{
  "n_head": 3,
  "qk_norm": true,
  "init_std_qkv": 0.0498,
  "weight_decay": 0.11
}
Each number is 500 + 25 x the weight over its row's rms, rounded and kept within 0 to 999. Layers, rows and columns count from 0. Numbers have three digits each. The size before them is the row's rms in percent of the matrix's.

# up: layer 2 MLP up, 192x96, rms 0.109, rows 27-112, columns 0-47
# down: layer 2 MLP down (transposed), 192x96, rms 0.107, rows 27-112, columns 0-47
# gate: layer 2 MLP gate, 192x96, rms 0.115, rows 28-112, columns 0-47
up27 077:502477503491500537598479499509465457544543501509514488535503479473463490511518504497534466491480517521513498499453495492503512519469512516491500
down27 074:484528525458530515467547497467533478533464496492512517495531492511527535509519496500501483498518457522491527475510492520496491519492529454511516
gate28 109:526468484487477502493460512527510547525476528491529520498509486541473508553515516479516518494416482516523520454506493501481503480508496524469497
up28 108:498514490465465535474511498494494502520467532514499560477524508527476513513495475483479455519496474504521508479463448472482486438515546534470509
down28 105:468500477469499508509493481494478522487453541509504522484501510513536493485461491505478436484501492522492487559486484516474509502470517529518520
gate29 087:502513476497521502513532559518489534482504522488467484514456493481468516515499489513504479491554450473457520524498494544539452511527511493521460
up29 095:505519486465522513530488503548506531506492452490483468522509529496534541497514433489530474514498493497514497496461494491518501522517496525555500
down29 096:479506506518520478526498504496548521510490523485490502497487504522488492559513496491533460469524525486460510508518481517511448540507494539548465
gate30 076:488513512520509521495534534508506497461504518512512490518466480522484507524495511511516501470517448495514498502493467502517474527484459523502468
up30 081:491489526482499486514511488495422448485527509510505525521490483521468495524483485441494475505502471537489515461516552546516481494468496554458492
down30 083:511494510498526489476473493519465496500509450525548476495489508532505430487520468530476490512528518503513522460502491510509460518560550558500529
gate31 083:502522513555496481472488496496446503500476452483490508503456474485508491535478507470496512485537458517464462525527499544518482490478469546525460
up31 089:482519570511495525520551463514486511498528535481519499507512493495480466484511506466532517495481476490455548494524468518499481493455468483502510
down31 089:531482514479531535476454482486459459473460452548496512506477504487516502457540497513496452505511501506529488475449529466507506476498508509481499
gate32 124:514485526472484484530495501532513560490509472476525496552482490508464472510510491462501458522496500563478518495488541513515465500496491478540498
up32 129:523529528519532501530506508498484482474503432456512491502496478482510479491513440518535520498434493518525523483503496501501481467520500488501507
down32 128:534466505490495505488535499458544510442424485498518480513519521485512500518482511504498492520512493493532498486514489477498498486492519527513532
gate33 123:505487476465481503518491486543522488515509518483494498450527529502454503485544470516497487486481504561515478467496537502502490472428527473503453
up33 102:476493492472486478520498505476527554533477486533501479497481493510468501514514501539522487496542467470513498493495450494481512511488487489536473
down33 114:496497503505513506518490520520525506530406460485453487489530520498514470497511496545475484493553502449515448502473512485494496513511539493511508
gate34 093:484502522510506477517475488485499491487489509488527501494471501516450488508484522503487501504508443467478478515502537510550484512475463492468500
up34 094:503500489467467550487520497527529531489489467515474485481504497532500556522499548501484509502546514491506490498486510499504459481495452528538510
down34 098:475492486468462516541499522472483509497530535455521518544504548512513536512518466519461513537493498511497512490504495517473458474506505477441464
gate35 094:486530495542566504486514491464530506509482478558556474527500507551560478513504505526480552477478544475466516505484476477504532538543484485547496
up35 101:522462529496557503483509512474446501486514467488479501505533502483475502510510509465524514513542506504456534548475519541492477521513475483532465
down35 103:497437535516458530492487499498496475492427507509478514491505476474465507483508528493515498506532474470470493520487493538470472512503498522473517
gate36 116:532547489490529494494482518483468535495507452429496484484509526461498561512479506436499481525518492548511503533478497508487483488481501517522461
up36 113:508537480531488542523503524485513492480473462471523483489479520488530479435510470536509502501509493496576437487438492477496527505482543491518489
down36 111:483524493448501465455529514529515493501481477501476491485511461456533521521507521513466501522502505482482504496542493505475468514510503502490476
gate37 108:522552503512564495482478514506495524508488538448493532515462462517457535537482539512511463487516480545500491499478473507525484506534497504499454
up37 099:503524510564511510521439534528511471550507462453487511497481456544515523516490539512480442516495494514500498479501497473509511509473510514498516
down37 100:514481486471507477525514522482507513491497501476505502519518530499503474467498478508503493477457505471514511518517473537471499517508493505502511
gate38 103:520495462516500533460504492478507537483494573488481509501512477473480533518507476552495456494500471532503459478529482492467463530505503536493440
up38 099:513498517494475532501499506505463472531512451475530493497506495501492491490477492487506528499508535511518543534506495489539529484481504499508550
down38 096:520499512507518508532456522456473454467474428477493508498482513504511551533447510533544509525494496504484487531518489501500492492489478522523512
gate39 111:544524503464525450488499526507526532485533493549515498496514491471438503503508512497528496506492475500504500513543539518517476501524498528461520
up39 112:511502451527516516522503500483530539520499497512471529495509483470496483483515547535474482504465504470545498492505487476492493516512507540494530
down39 119:501519505511518546527521507476467501536448513505486510511505487499520517493518510509526491511508536469485507496506493491465505516488527531523505
gate40 101:468518511534516521492495466525476487491499480521556538508509546487494536447532486464506495496545528516531490501505512490507526523507492502502454
up40 095:485527536540550528516533499517527495553529523451491474545458476480493515489480526487522510486495505511486490485530554505491544465469476484516533
down40 101:505465521465531477496512488519491472519555469516459478502457515456485486461492508530481483464501494500498500568512514508465502515463527497494515
gate41 086:482437460540475529504511478444509528497504495526487505516502533513507469511543479519530512516519461501462469498512470512496480527490467514462454
up41 091:508514512529534506495494497488450542476485527498498498502516486480478520522481494515476489530515473535482520480477494500472477504437491565500477
down41 095:534508486519506458475433509515475472539557514488487535498482471542495507526533501497484485469515528489515489514465536504514484471517541491516502
gate42 102:497516478519476507477493511509456479508518516493463490463536524519491498498456475496488479505527490520471483474503498498547507516485480496498443
up42 109:519487515427449504510493494449452513539470506468504531522500526518530490508529492500477520511491480532475493474519498474494517488480500515479469
down42 108:473493526551537489495488513539516518476535487508512502482506456521474513496509474569535478489496529497495535506483508508502468484520479462506470
gate43 101:522543516492505471501471496508486472491484523522496513527508511506471467499487466494477459492541459571463502474508532522519487505446491517498453
up43 103:541475500459475530453547501523501483463499493475461498481524506494513498471498538510490502537459529499512533504536538470495532482524551441462536
down43 103:540503511539491480465538514539496498495528474468482498501505489483482546515475519462519534533452488535518523503542453483502494469516433472491523
gate44 124:488534546557523468504488519441554520515514466533537475520468481505535527502505506545475528455526538497511515549498426488480512501537484531543495
up44 117:502494481524500478516510526497504502475494483527476506517507512530501505440530563478490511519504501483516471518511521473482466481529536499468508
down44 121:461507485488476542515460512557497508496462499454480512527486500510512525507484460506543488540479473472468478511468514505507467489506457463490463
gate45 093:461500494523534515482532508493518515485505463461526485477498513491490508484522490475517517508527520467526532537460473497513511525533461529467445
up45 102:507476500487525487512474515522501521490501527499467506451513517535503463486528458495514460487511475483513496510477509541503510502513515498466479
down45 101:518537540477515521516514493509513496486521496504528466521502532523547527490509509484510489516480537526515485445474511486497481503519497516521494
gate46 103:547506487449564541480501498494482503479503533457480483488518480493483510442516525519512491487479503471524485534478570497498527497485535526496513
up46 109:489492504499495502468478525528492511512463519521495528479499490483481483515501484505479548513449498571468490463488500495530481482501520484520477
down46 106:498530496539474497452510522516463496507422494471481493509503513520471534500511500456515494515529496514488480465483484524461479503507489503476486
gate47 128:523474490496538508526501524475499528514497468510509500507468475488521484490488507529574555455501482515493465548483533508507495503520498530505506
up47 102:499494501490534443506532496521475523501521484455506489487469468492486466500478475526526545457500509499502477523481516461498473506511477516414435
down47 101:504496538495541535458518489503502531518484458494490538541480492473489518514500471524501515476512481528503499495492474494479473459484507481451499
gate48 105:515525491519533483567469497450554494503505519503530516469456497532515531508490524496535427482532482522505510474490509521466459492496543488508469
up48 115:541518494517540504533512514556530535522480541491476519500489485556484533520494473549507498490475471513529502497449492468488507516455526517502490
down48 107:524501499540508511516512500502514514507488564515540473466461490518495500541487519531478513494532512477521508497477469467457474481504538495483509
gate49 095:487480468498493502520486475496505477489519472493484501526524491484471456475524561504531501522516508562502500482505557517482498488488488514480490
up49 094:522455490501502510529532514517493499553511501491487474520509534455536570498493508495485480540484506479512491476540458500525502505495521539545525
down49 099:532515484519514466519480553540491491518512550468518474460546532516476523501462511502498544429503498488482514539463481479543496464483497513501518
gate50 106:498519501469511487500483489493482508529503530502543498522491474500481501516488507465496471484512518495488524540488465512524504508562465508532511
up50 114:498458490469487493506517470567496500483500544487459480476504481520525506519515481517524511498434492531504518489503521465510518496474478438488497
down50 118:497524518473499516520514475509503532538494497522536444482493463537503517520500506512499522477486517469523499492506500497502504542524501505520510
gate51 093:533490510489502506494517477517488469488498505460477506485501509516455486514428504512519514476457511527501501487567575478514486498462485486466512
up51 096:489505522497508506484507497474518502487494500522513486526419472518459496530470513511495493487501505455461512470471503525500471493492452492483507
down51 099:477477462497510477500522514450497475497474504510527499515524514488538512526507487491509502530511520512540478510538487497486527514512579512532512
gate52 102:492525516545510478504508491504538513472547460532541475518484525493511494504543497508502492476535481497529528526515470537524523528538500465520521
up52 099:503501483472479486515486484486462504499461514481518510470492457511460524491478523460486549483439559511489476485499499441504501508479486546475459
down52 108:517496507513494491514467502501507517528462498509509512479490462482485518480523514484499529475489528475528478497512507474516513496488491496525502
gate53 076:480513502546529503480460517485513520498510486533494489491477465487504505520536507529510477522485537506497481485544542497460461501484513537534516
up53 076:492487490500471526485473496488456477523513483515483513529482483533491510529453489467480496528512521569510468457485530508517505455451499487465515
down53 080:500537471532532507531472536504485514501511477467518483499514469511485485510477526502506490470473526498473452486487530466503499543509464493525468
gate54 095:495509502494522467535477446508529494490516493540546481532500509520516469478494543533510502470497557454516550515484470525516522508564524492545509
up54 105:490567494471484510468479468507480475522489546492505496515496489484473520539462463473449504456515539536492514516476512477487509476465470495479469
down54 101:503532536504483500478529464504523510556520547527513478496509497480452503528524522456461514496511520492541513508473513490488524512473494494477491
gate55 090:516501522524491502454506480492476486493491522518523504526529483469457500531494505500470522505529484520472491512527515473468493515511513475535506
up55 090:554446501466453473496503484486468465479487566491481499517510494529472489562499520457482487527499482556470505489512512502531476507502522510452514
down55 092:505486478522496491528509568516505511469505482481474489483493481483521543525504459511498501494456508476521517527513486461519540531533492500480504
gate56 111:475479503521496479489498499488528540520493489540494491507470489508503477516549483525502553513545492501523472502481467554517536524564467496517490
up56 110:465481510508511492461503512519523496476501527522475497487524489521502455521548454490472522530495503498499477510455486555512529521531502461479489
down56 097:533512481516506527471484473500506491511490513483470491489482461490509468535561477483515465540485483508521476505520489534508500477509464488525540
gate57 057:513484484473474501497484511522512508481485554480534531488535492509477495546500484458505479545520471501484491495504526499522477526532453472526501
up57 059:458527467490484503501499522454534455512491524478519526508475515558468492542517508506469462536508496508516522469534507483507486513576507468518518
down57 056:476496458471468483504528487511476487497550448477493479515478469539519518533502530524520478506533536492466549527508511496515497466505478495486517
gate58 118:480477496550518513524518500503498552478510457526502453518500502462530506487511540514493529459502517479527519518537472516487510505501515484536512
up58 117:494529485464488553465503496487536490502460491516532478503498544489466508477486534503493493527542496504543499464467480515476506498479449547503464
down58 115:513471477491464505516456507536514476471506500499488478496567493485515512491506492539498482501450465474548515520495485471519471506518522552499490
gate59 098:485468498500452525512522498485528507526511474477486470505472515538501490502514512502470480464490512573492504454507503472494490505452483470512466
up59 093:491472534471489509521496452443498514522520475519459527481500523464502500493554509509490535497479520478505498523532502511491532519514504489501524
down59 099:475513513517519469517508542474497525476504487474502472495488468507494472437486523504525491484490487473448521519506502514561480526505461518499500
gate60 083:465497434507465458540476465430522517515478478556517498497450492496511512494496491512524454519555482503482495488554495519501478517497492466497492
up60 085:478493514539494558482470439558516516496480485537499505504499522523530498529517472553493517491499532522514527495445499489485511509446521538492508
down60 084:518536501524521485522471461478535484518483504546494445522524497486517513484508496531508492474560534445528487453506472493497495472483526472472491
gate61 094:496496466548467493494504499511514512550516452470478506513526495489503493519476492509493540489482495509490447513442489480497505481480467482522433
up61 097:524497507510488493494500530517519484525505494533536514539481484546495507494499478531529496498540460529487501514479495525516499521526462470549450
down61 097:469517505518503514478499469493518487510523471481422500497508500471520543475495497529473518459494489466495465548463534477478522486470492473485473
gate62 101:469483466530496487523485486518479508526534525504504465491490478499532510527480482509510473493502527485494478525499505504492522519520502502448451
up62 101:533528548496497526497484490497492473455472502498506519490542505517489523473513490486485515521525491528520521531526483481543484516509490524560530
down62 101:523520524519515511534438485498517492481420492514518512486523507536514515463496517522494457482482529511460491521516476483536500541523477541514512
gate63 108:488490532514483495500483491462502497502484482523510504465462527523535515507557465561479483518525540507503483496493445497498514492482540482511480
up63 110:485474506485465470483461484499543488510515507501523478503468469507525504513519442544481528524510509527446543506473474501474497517484521491513484
down63 102:488521513501526454502519500491479480469539466525519460497504512438528490503550501501503498517534504486492509499486491546468514472509519530517513
gate64 090:477502487522485487531513509507520520551461476499511509473475497523538528532485491521446505501502552456509484508467464519465469516537458522487494
up64 090:511516454472452488452471488492499479493508513491509485455509542511529500496491461534507491512477491525496485470504513522490487494515544482487503
down64 090:511534527470529468519459488499531500516456501491511475514548510560513482446514492580494518550495536512504466489507482462495495507504524475520490
gate65 086:570518481539524514498478518513521481525505549511487541507504456542496507488482488494475459493487477499467525534488502488476455529498521515566494
up65 091:480471521511450474506487489495511500499489512512494474516456480542538548513503563491474530546484521499485496503509472473481513520554471515536524
down65 091:508539475516506499494511492458512477469530510495477507497522525542519540489489500462542496444533470541448511470512498521501518511482554493516510
gate66 099:497530472546495468492471543506488498522478536530499496505501512505512508501501519540513511483522520510506478457493473475468514464516515497470458
up66 106:477499461509514503481519473487492489506520515503516509475501510481490451449517513482501438507528534513518561437496511519510522478525532517475494
down66 108:489542495495500534453532505480479476501496524500486504488507495514489553509520456509502489522492482480559517539513475523495513482499520489476520
gate67 104:528509493490485516531469535496503496496520463510527471522476500483549500544524500512478531522534527495479482563483520533481537491491465529496478
up67 100:520512483471467504522505537512496469513495451492495467518470506485561473548508512505470524512523508490486460545489484513484543489489485531465492
down67 098:467491482489518545470531526516477500447478497496484477510503500517523476533477538454494513486489489512501537497487476480495520475503538522516517
gate68 105:512497481503497510501517451525497515500478520493444510511546521464543477482514451516499511520542521483515486485514538462466505521497520473478519
up68 107:476502504476491505508515484520507473504506511458493478499523545474510499504473487473501493461539542516493496482471514489489535493468495499507461
down68 101:525472505493477498524504454485453465492491494523494527520506497523488481488482491471504484523466475505502512547489446487465499506517469517510539
gate69 091:524507527480516571525523501484541510490536514498496502477447519524482523505512518471489505504484482501507509562520495486519512506537507471536466
up69 092:498529528523549504511540532480507501487506497483496501504463474493494464591481556497532517511467503488508467503463524514516510505507466506461501
down69 098:517504526485548506509539527500534509502486492513510486504492479521517502495521513492507517473478554479535469534491506499510523528497491505457525
gate70 095:527533483513493500480435464530487508487500472489525490513463531488504475494488424529504513471500519483482493543495488521493543512499510512453531
up70 087:492480525481512514501517527471508522484516524518519495509539450496490526513503517472506502529529436515524512493514531497516448518513488470535450
down70 095:521484459492511469453457479487532472513517484508530529512463464474501514467541480495478510481502524484513482512472485516518485513513509486459492
gate71 119:531486451512538516457532511477528488479515495459495503522504490456502537513515498466515469498501499504502482511487483496498458566530526460555438
up71 120:488493532472492479524491495485462498523508540483494528514493513541468489531482512499468526530530526528469539528495505501534516490465477464492502
down71 123:510530507513476547521443482514496476483498491513493497480520509546479488506470518499497485498514516516515524477491526538487555459498498519477520
gate72 042:504546498494539448493523490503449518494504507492473545493489540471478487484484515525494509500498501477498483509472462480519502500474512497495470
up72 044:513482520490493537508552481528461504500499491509556494510493505534497519462490478509492543538539488447510529530516482528505535493514488514537507
down72 045:494487471485525507484533495505525505464493473474537460482517530511472485472520535462477494506490522494499490502510492508508488507513516527490497
gate73 107:511505511495536466494536506468442528503534484518493526483478495466491490491481497460508509491554468520534510531488493546529491512535487545515455
up73 114:523489516476470477493490471537536523513479518486503531478523517543508496465461476548503511464505533496539491523498451509502479512507486517468524
down73 111:518521503519484514504531537516476490549504519475480533470517432482496519491516515501470483530523506481517478504497483482484519507479525467475517
gate74 059:497507538494478520492521486531534527504548445483571495524451543518487464504504554480537473508510506488485534514497475517490501493515484501508499
up74 064:461460489498500514490478497547522572489524505512502526510542496488504506449482499526506467525493526474497473497528492439482499498505529507480532
down74 066:507527496525489511522512505526503560519554514489495494519518499481536510484508470490502495496524510507451463497569503475464496466465479501498472
gate75 098:512495506487525506526502504458525498507498554524499514519486485509487538527474545516500494460508524522465466546533506523466486508535501492511461
up75 094:553481461490489555494503484501518477459507539509454485514481501502495502497491526516515484496521503482490524495499468457505485515495559486498497
down75 094:483498489510457548508492540498481495482483520505472535512501470504512554485448489557471501485474485499536510475506507472463499491504471555514483
gate76 093:514490497466495565513496490474509526499456500514484519495464506492497513505488509505453466500532520495525466501538469446479511511566535482488480
up76 092:507487475505517515522511519521532527488503482532512494498517489493510481490543533537522517478495535432532474489487482493468535500561493507489482
down76 096:565460538505531507525474482481504528524455525524487513537463540477475473484489524478443494492523498495503465503553523492499488515504511495486485
gate77 076:519491444525530488516492522502488518516482538493506513546524474498487493524489538519465483508490471537502496482528569495475473480445506503469477
up77 078:533486502514502490467554526507509539486518500545529510511478523486517503515554516447467495507501536530488522476501490498441482485526509429510509
down77 083:461499496500482492527503491535482478530538503473544480521532499534498502510492495526494516511525482520519497484500471443548526461515515510483505
gate78 110:460519526560519470501521518487563523507518447523538535523500494528482484490515504457538457491478500456472534454487486491449492518545510500520513
up78 108:466489470508492487463492541460490459513515503454458514497516497494465475532507521451490491498476503556491530487497543487508505459471518465463509
down78 115:556492478466507521522497521497456469504487500519480469520492517503497493515513477462459498519491482512556552502491510497507513556493517474523505
gate79 098:487487517476539441490514504508495522495527445515520518485471522473471494540487490476514489480557472520530468520497544506519486484470500483550482
up79 100:526521491496496501521454495464449506504511543503524479488510478496510469487517479473508572481507451495491494545537502505488475511484509520484501
down79 100:505529472501511454450436479509473570486507497489523503537482532493483467472514480518513506518489480532471512528524503528559519514479525488538494
gate80 086:489541530540520497500516527497484450486503445547508458511471468535497475508531541478511500460495471520506504499482523489489517482513464486530486
up80 086:494502543499510499465514456493488502469500518464497483507490492541484559496519494493492509524534520505504496502461473541494491526474554523539489
down80 088:504471522490493468522481516496506543458541517513509546512485478518482488543482461525484521497526499507453498501490526535489458525516469520465517
gate81 068:502482481512492497499467517477493488516521447504505508476507501481481438507501535470503521510483524513506536472513504516476499499471485456459507
up81 072:486449474509518477484492503512519483501506485458510479504509555461497504495505500462485534511482545520530507475481540502490510505424542483476524
down81 072:493518457519515480524503497493478535491541511503534496556526504502489525521522468515485551494498486516485511482516580503523480497509518488536476
gate82 097:496523495528486533506497542523487509493451477545528507487493492447521486503498517476490488485510470485510492500483540506472463536537523497504439
up82 095:460514458535503507478553475506464482497480522497503534485497499447525450490480558531471542521480485478507511508489522480492504502561481477449464
down82 098:514492502471478486506542482526504481514531539457469466514495531499505464491494503469445499514470484500491526507476506502511516458471510518458486
gate83 090:482563528498513488500517520509455473490513492492502507506504533501503529526472496463506523465483501502501488507516496525482512506465501509485491
up83 094:482539540513525461509464530459469509491506500459483533506501472497520530495465511469508488497519484465491489510526518533473452508490476487524487
down83 097:523501482476534485510471459484528510505496468531523497490534480513507440473536464494518490488504504481496482516536528500516528472471494482510503
gate84 104:486451449499467479446477491521523517503500499477523454491485485497530503519498484521509521487464529519507501512522516502455510498533493508520460
up84 110:522472455499488495449456545501502496471550469458507498489510499503567512501470472520538500464464535510485488518508492494453495500568525491534509
down84 099:484488469511483532463467553493480483498500471483509519523497497529534505504488481525531500493445517528511487498507518485469506445502513512523503
gate85 110:533489478496551553454495499492503509497525513487505526498483505466496491497493558475520471529544550498494513516485522515478535494552509488459484
up85 104:476565554505513497491526513458518505524468492525484510533446498498466526441493517518489537485530511497529476539484469516490474500528489486494464
down85 104:455475496447482515457492428512521460518522511467524482492516473479524505522558506524489496521465513486505537507504534540498531517492493519509532
gate86 090:496531513526490473481504495485497549465507440496552470514456465517463500522529490467507497516508500550532457523501509536533531501461516506509492
up86 090:521489476445526532535480532467502500513508506486453551490492535471519492530475485512531497485501508530502534436507487487504472504510502477453494
down86 086:484504508491524512506474513489531517542503499460461520527517547446505512492464501528527511466496484505476537452484482480533476530546499518523491
gate87 108:485511478500513499570488470524519505478502525485503476462512476501495470482478494454517529464476514500522496514491519476488546510490453497517508
up87 110:520511500463514514536501529567501512479503521466495500492543518499524490491499448483510478521505502435502494518485445502505523490507494504567508
down87 108:484464481490488490556495525510492476534462495481527539493537497495509471518466455515484502510481494506531460520473453492485496447484486524542530
gate88 090:502492538495521504515518485491503528490498558519521458522514496511473486500513518499477499516537502514501532493466459486479502493510495501495497
up88 092:536512514506512526505510444497504499471511515511510488494494536466459456468525530476445530499511521525512535501480511527529499542487474473483513
down88 097:476475445468501486513450523490505481514511464462515485522519515463497480495494487495519452539489500532524489503512510502509469483483481477528495
gate89 046:499517511510542552522514494470470518543505507492495505466490495510517514544520513509532501486522473527467526521470503500519491452491484525485530
up89 050:526548481516520533450499497461479517494520511457510485490500507510509498548478521528531506502508489505488506503464508488487475508518480493525483
down89 048:508494529475533533575499514488496512470517505529530498514490495495521508485522533505480460500530502469519540506480470503504527519480482506525470
gate90 105:466498496496523428522507554504522528457504525543514468516504509480493506439501511518529539546504511492482539546491469499495494528510490473496478
up90 104:527479485458480523492481487483458466496502521454475509459519495515449483506510458489496465513487460534457506499495506485491506504487487529493502
down90 110:551506506483497501463517494479492481561556475504487484485487491553475467533490522497508513445488475528531498478532495493519468509509508492509518
gate91 097:457501509510502491492484507523530505544511539490504473502478496470462541562511543533477468453497495486504515535494471523473523458496529485492481
up91 107:504488511446474502493549477467533479508483472498498490477484494486530489500506520459499541515540528500558499467526513522521478534537480459498521
down91 110:499496515479485484520513473509501489499524497485499465509486515459500518500542502467479474471537500485539534508483505532529531513506484491503507
gate92 130:515497484503464477491502501471487542522515530466525501488490505501528506531463492522497485505451493490510454520480550519465470486488484538443458
up92 108:486515527478497511485513438523520510491495477517480479478531476487462562478524518480483518495520513508490537491506468509536535526508524481526500
down92 104:497537521495490525511474530515491488494450484534483490437490442506454509521470496474521481469532499498522524498507500511530534513497556491504470
gate93 098:486464478528480469521470488452488510494512452525486522478467503486491467490522542478491496484519508509510496480568550505479484491496480514464481
up93 095:539519525488499517506528470516480543513471494471540468536510497492527504523498496474498549524499501521515509483477526491458481507472489479532519
down93 098:475498490505468477472455553502497478489536496498475478481478501542480532494504497505458450494499527513500521474496519508524483495541511501475475
gate94 107:536484476482498521558483533480455540519505487470506538491533501537494495514500462456508547492506460498524486520452472481545481512509536500499523
up94 102:465472467503500497514457505457500514506492459466496526487483476491508499523467472501501500493474492468485506525508483511494478510510477511489452
down94 104:520471471502520480502517490502488485488476477462509504485501511498467484494492537481508467473507469510467493524510507510496468518516499489503538
gate95 097:506504511502503482486488566528519495538492496528471484490459476473521450545496542478518543470482493476509457497486552490482524463512510488509553
up95 103:499527545521498472489495510537565519498523459522510498524465504514499490533534500462520539524489497500489502452470500515455472494518496450508544
down95 098:489544494470515491501480524533449486532454495521449526516515459508482463517483504500495524518482532499518480502504522504534482465475525498511507
gate96 098:488493480528522498498464490483540508501519488558529516527502538506475455522514468494498506462531498497496497520469535502476497509444502491514450
up96 096:475509497475549551484502515456513512506494493480522468492478504495481481501526539512494532467523532541529543482492522512498469524494530495491460
down96 096:504499467478489478480502502469477527528487471500485504530496511587497461502557490530475554491513510501512514496566492522542521509494511520506501
gate97 099:478532514550506490518485488482546502535496493494509461484481488514517510495510533540496508477482482444519454538490521524487505514455492558527506
up97 099:533493504494506547512478498527478491492486530498493529522489484507487509510467485506540522509488513535472543487466524518527499474511464515495500
down97 091:510498474532533519504456502483487504478482470502502519475475467518498480497485493461526475459510523477519525511493506487511515560529481516532472
gate98 112:553493477523477496479470544497478481493476499482495529519534481519497539508449533483507487526490507546482482517487469510504452524566527498509525
up98 111:522524489473562525472545513499511493488513474482487503481514506462522440459506503521529538473443496487493483484501544495479476509513530516467518
down98 109:532495529470524489478524489497540476486503500484478478483478525468480488493550480472468497536530495470529497497505490489457514527486506507511490
gate99 101:511490462496518468513508513455523472496523516529529507455495494483500497471482542449487473511507525496494496503559544473486489528523500471452532
up99 098:544485513483529543512531504553535550501496517470490492463563543480533510502523492525485505513465515480529507506467533479482492495506555496498547
down99 098:511506521529522496515523522502503515529529494518472497533548492519513533523511525512462509486515557463511480508475522476515502465520532500493485
gate100 049:486455502492502467499509470500491490520511530526497513514512456496472512445503526459483475521470500519535512524532501510545545497523511514506539
up100 052:491437544501460498515543509471487474493514514517527514462488482505531474508516526502500526472513433472499541472481484479504501512494466493515482
down100 051:506513504471450516522493495517439553478435488524483510482470509501470495508507518481536466492487487530479496497509507486497462504498493495535522
gate101 076:478482467493530560490504479493523487471493545493461511483513519525510504489512509498500466511520514480502512496490467468493486499526514491462517
up101 075:521495503474506486558547509493462508488531472444494464487523504507528455480545504437498514515502494471501467533478545522493514473508503512497452
down101 075:512519446459457495479448477478485526525481499478533509513480534499486444481485530498459515507474491511488526523511490495496495558506519474504503
gate102 085:513493474443535513491487524476476572458493516513494541500506482446489474482530495473486480525477475508483510499478528490466480486478515539475501
up102 088:473512478516509500484501487498561492495492490530518493512492513472510498502476460486497477493457535473517495497551548499459515503487473488478561
down102 095:460476518475510499543490539512505517466517504547519503524500478547509499488494492482472477514529463513491517478504478498525504473484486530465487
gate103 097:539473470510495481507479475528476488528473528479512530529518507496478522489500494460541476509490498477465534568482533512480511526534460506524525
up103 100:528440490512486495505514466551492455541487488500509488530505520526500482515481490502521487500449502458481535538472477487482521515517483506519533
down103 108:507465478530502485545522479513496485542483479506490482532519472498508479482476499515492502490494513500492506513469494508478494484492476524499517
gate104 103:485488529519463448475495471476510519498502483515551495515506506503457481511482518516529513468497550536483530452527489505469481502507461492506501
up104 103:483548513502490494555486476497500515499483508489495475539491488462462522481567578481485504518498464525470481507484473489477485451543484484512501
down104 105:515533466502532511529470515509522500494516533528490502507501493483449507469549534490499455542493484515512489524486492481519508479536518473465474
gate105 108:486498483513521504484520492459520474507508480540470526523499486481485488488503535471509484490498487549504504483506533572488477506495493482517442
up105 112:508529530466513524533503488547511522503519511473500485474515475530466510511541483489468519494482469499466536464532490507514505514481511477534490
down105 109:508461539499516531489505471467527518474517489521480470521511535492518490507512494490519526485512530522476495466455567514457478543489478478519491
gate106 100:507514557526513510508524528514553552511500495522526506525482517488475506509526504511501520469492556442502496508482498502480503545513493509530507
up106 102:510511481527475489512543504465515470494497524472474566479467530433467499474451524513496530491485518512496494471495495493514492508481489508465495
down106 100:485457489527490486483499499487507484495481479478500549480491488463501490524479490508477497499487507488502491488517491488479480501494495534483497
gate107 101:465509471490515501518515510468512501538477531527483481487496513523480538539509497543487498486531540506498493531489478476473466507581487478536507
up107 096:512505475527503464468530512470526508554504525495475535492456515457467473458478513529501532512501506483505502492458471491516495480491540535483471
down107 097:503478490521472485510474496522498491498520473514528470493485488467501505489459524543497524529508472518484513492518474484515519500489474539474509
gate108 066:525479468513518521456475479516519538524462483517490481485493471499464509494510496563482469475494508503519502449474497514518476499472507513473512
up108 068:505504462538489513513518456472517482474483493504508503507497473460507535482481539505497548489503519478549461521523501443488535511485556522488546
down108 071:527523520475527478483534487453535481475452490515468525507542496501503553499481502502521507466505474523541461486533523487525482511494527502470483
gate109 084:489498445522539507510527484469485498468508507487479506456506447502529484518512513507492471519498477461502496522502501523534494530494485476521415
up109 089:518485569494503517510502506537534586503501538579513502511488507492511515532519469512517542503491480533506513476465460495494485513540464508541471
down109 087:494454537528504487510499509481489519507460510478488521490487468506513477536564524497495533488541529458492513492539504514500488519496524480508494
gate110 135:520488465476480460516506490548478478459503536457500504495501507480435480460499510462516512521496521519494496471525525517492472500441503473452477
up110 128:493507524508545486551513504505486472462508526480494451530501522492463523506471524494496500511498504511522466526500495459520473478445523501476504
down110 129:494494470451515495444454518473497468520551513528525491498511441507544470501529536512516507508484469522503522505504498524520531498539489478487472
gate111 125:522518506521514508506495484525483514455504510509510503476521468476486513474481480477494499484524536481539477495493488546529480554560497468518494
up111 105:483516537497479513493473491466527501542504522516540503508504500503490551529505516532526497489482459550468511523555517465511533480494505572492490
down111 108:534527543498538510487459550497476520502517514514541507503522521484487581472479516523496502469501513540544537516542526452544495513509507541508474
gate112 103:526520474503459488484490516511494477481514507472520517467503475497500522463565490454511553523460529507473510512476523474488523535495530485506507
up112 109:486509519527521496527474456524546551495493537524518475509506519502480547512495511514491487458528499515527474514559523549549463465501484528499494
down112 108:511527525533517486498463521523513517473566527516528511476535491495487532480525492488519532490485522530507485504506525482547523535516486508507514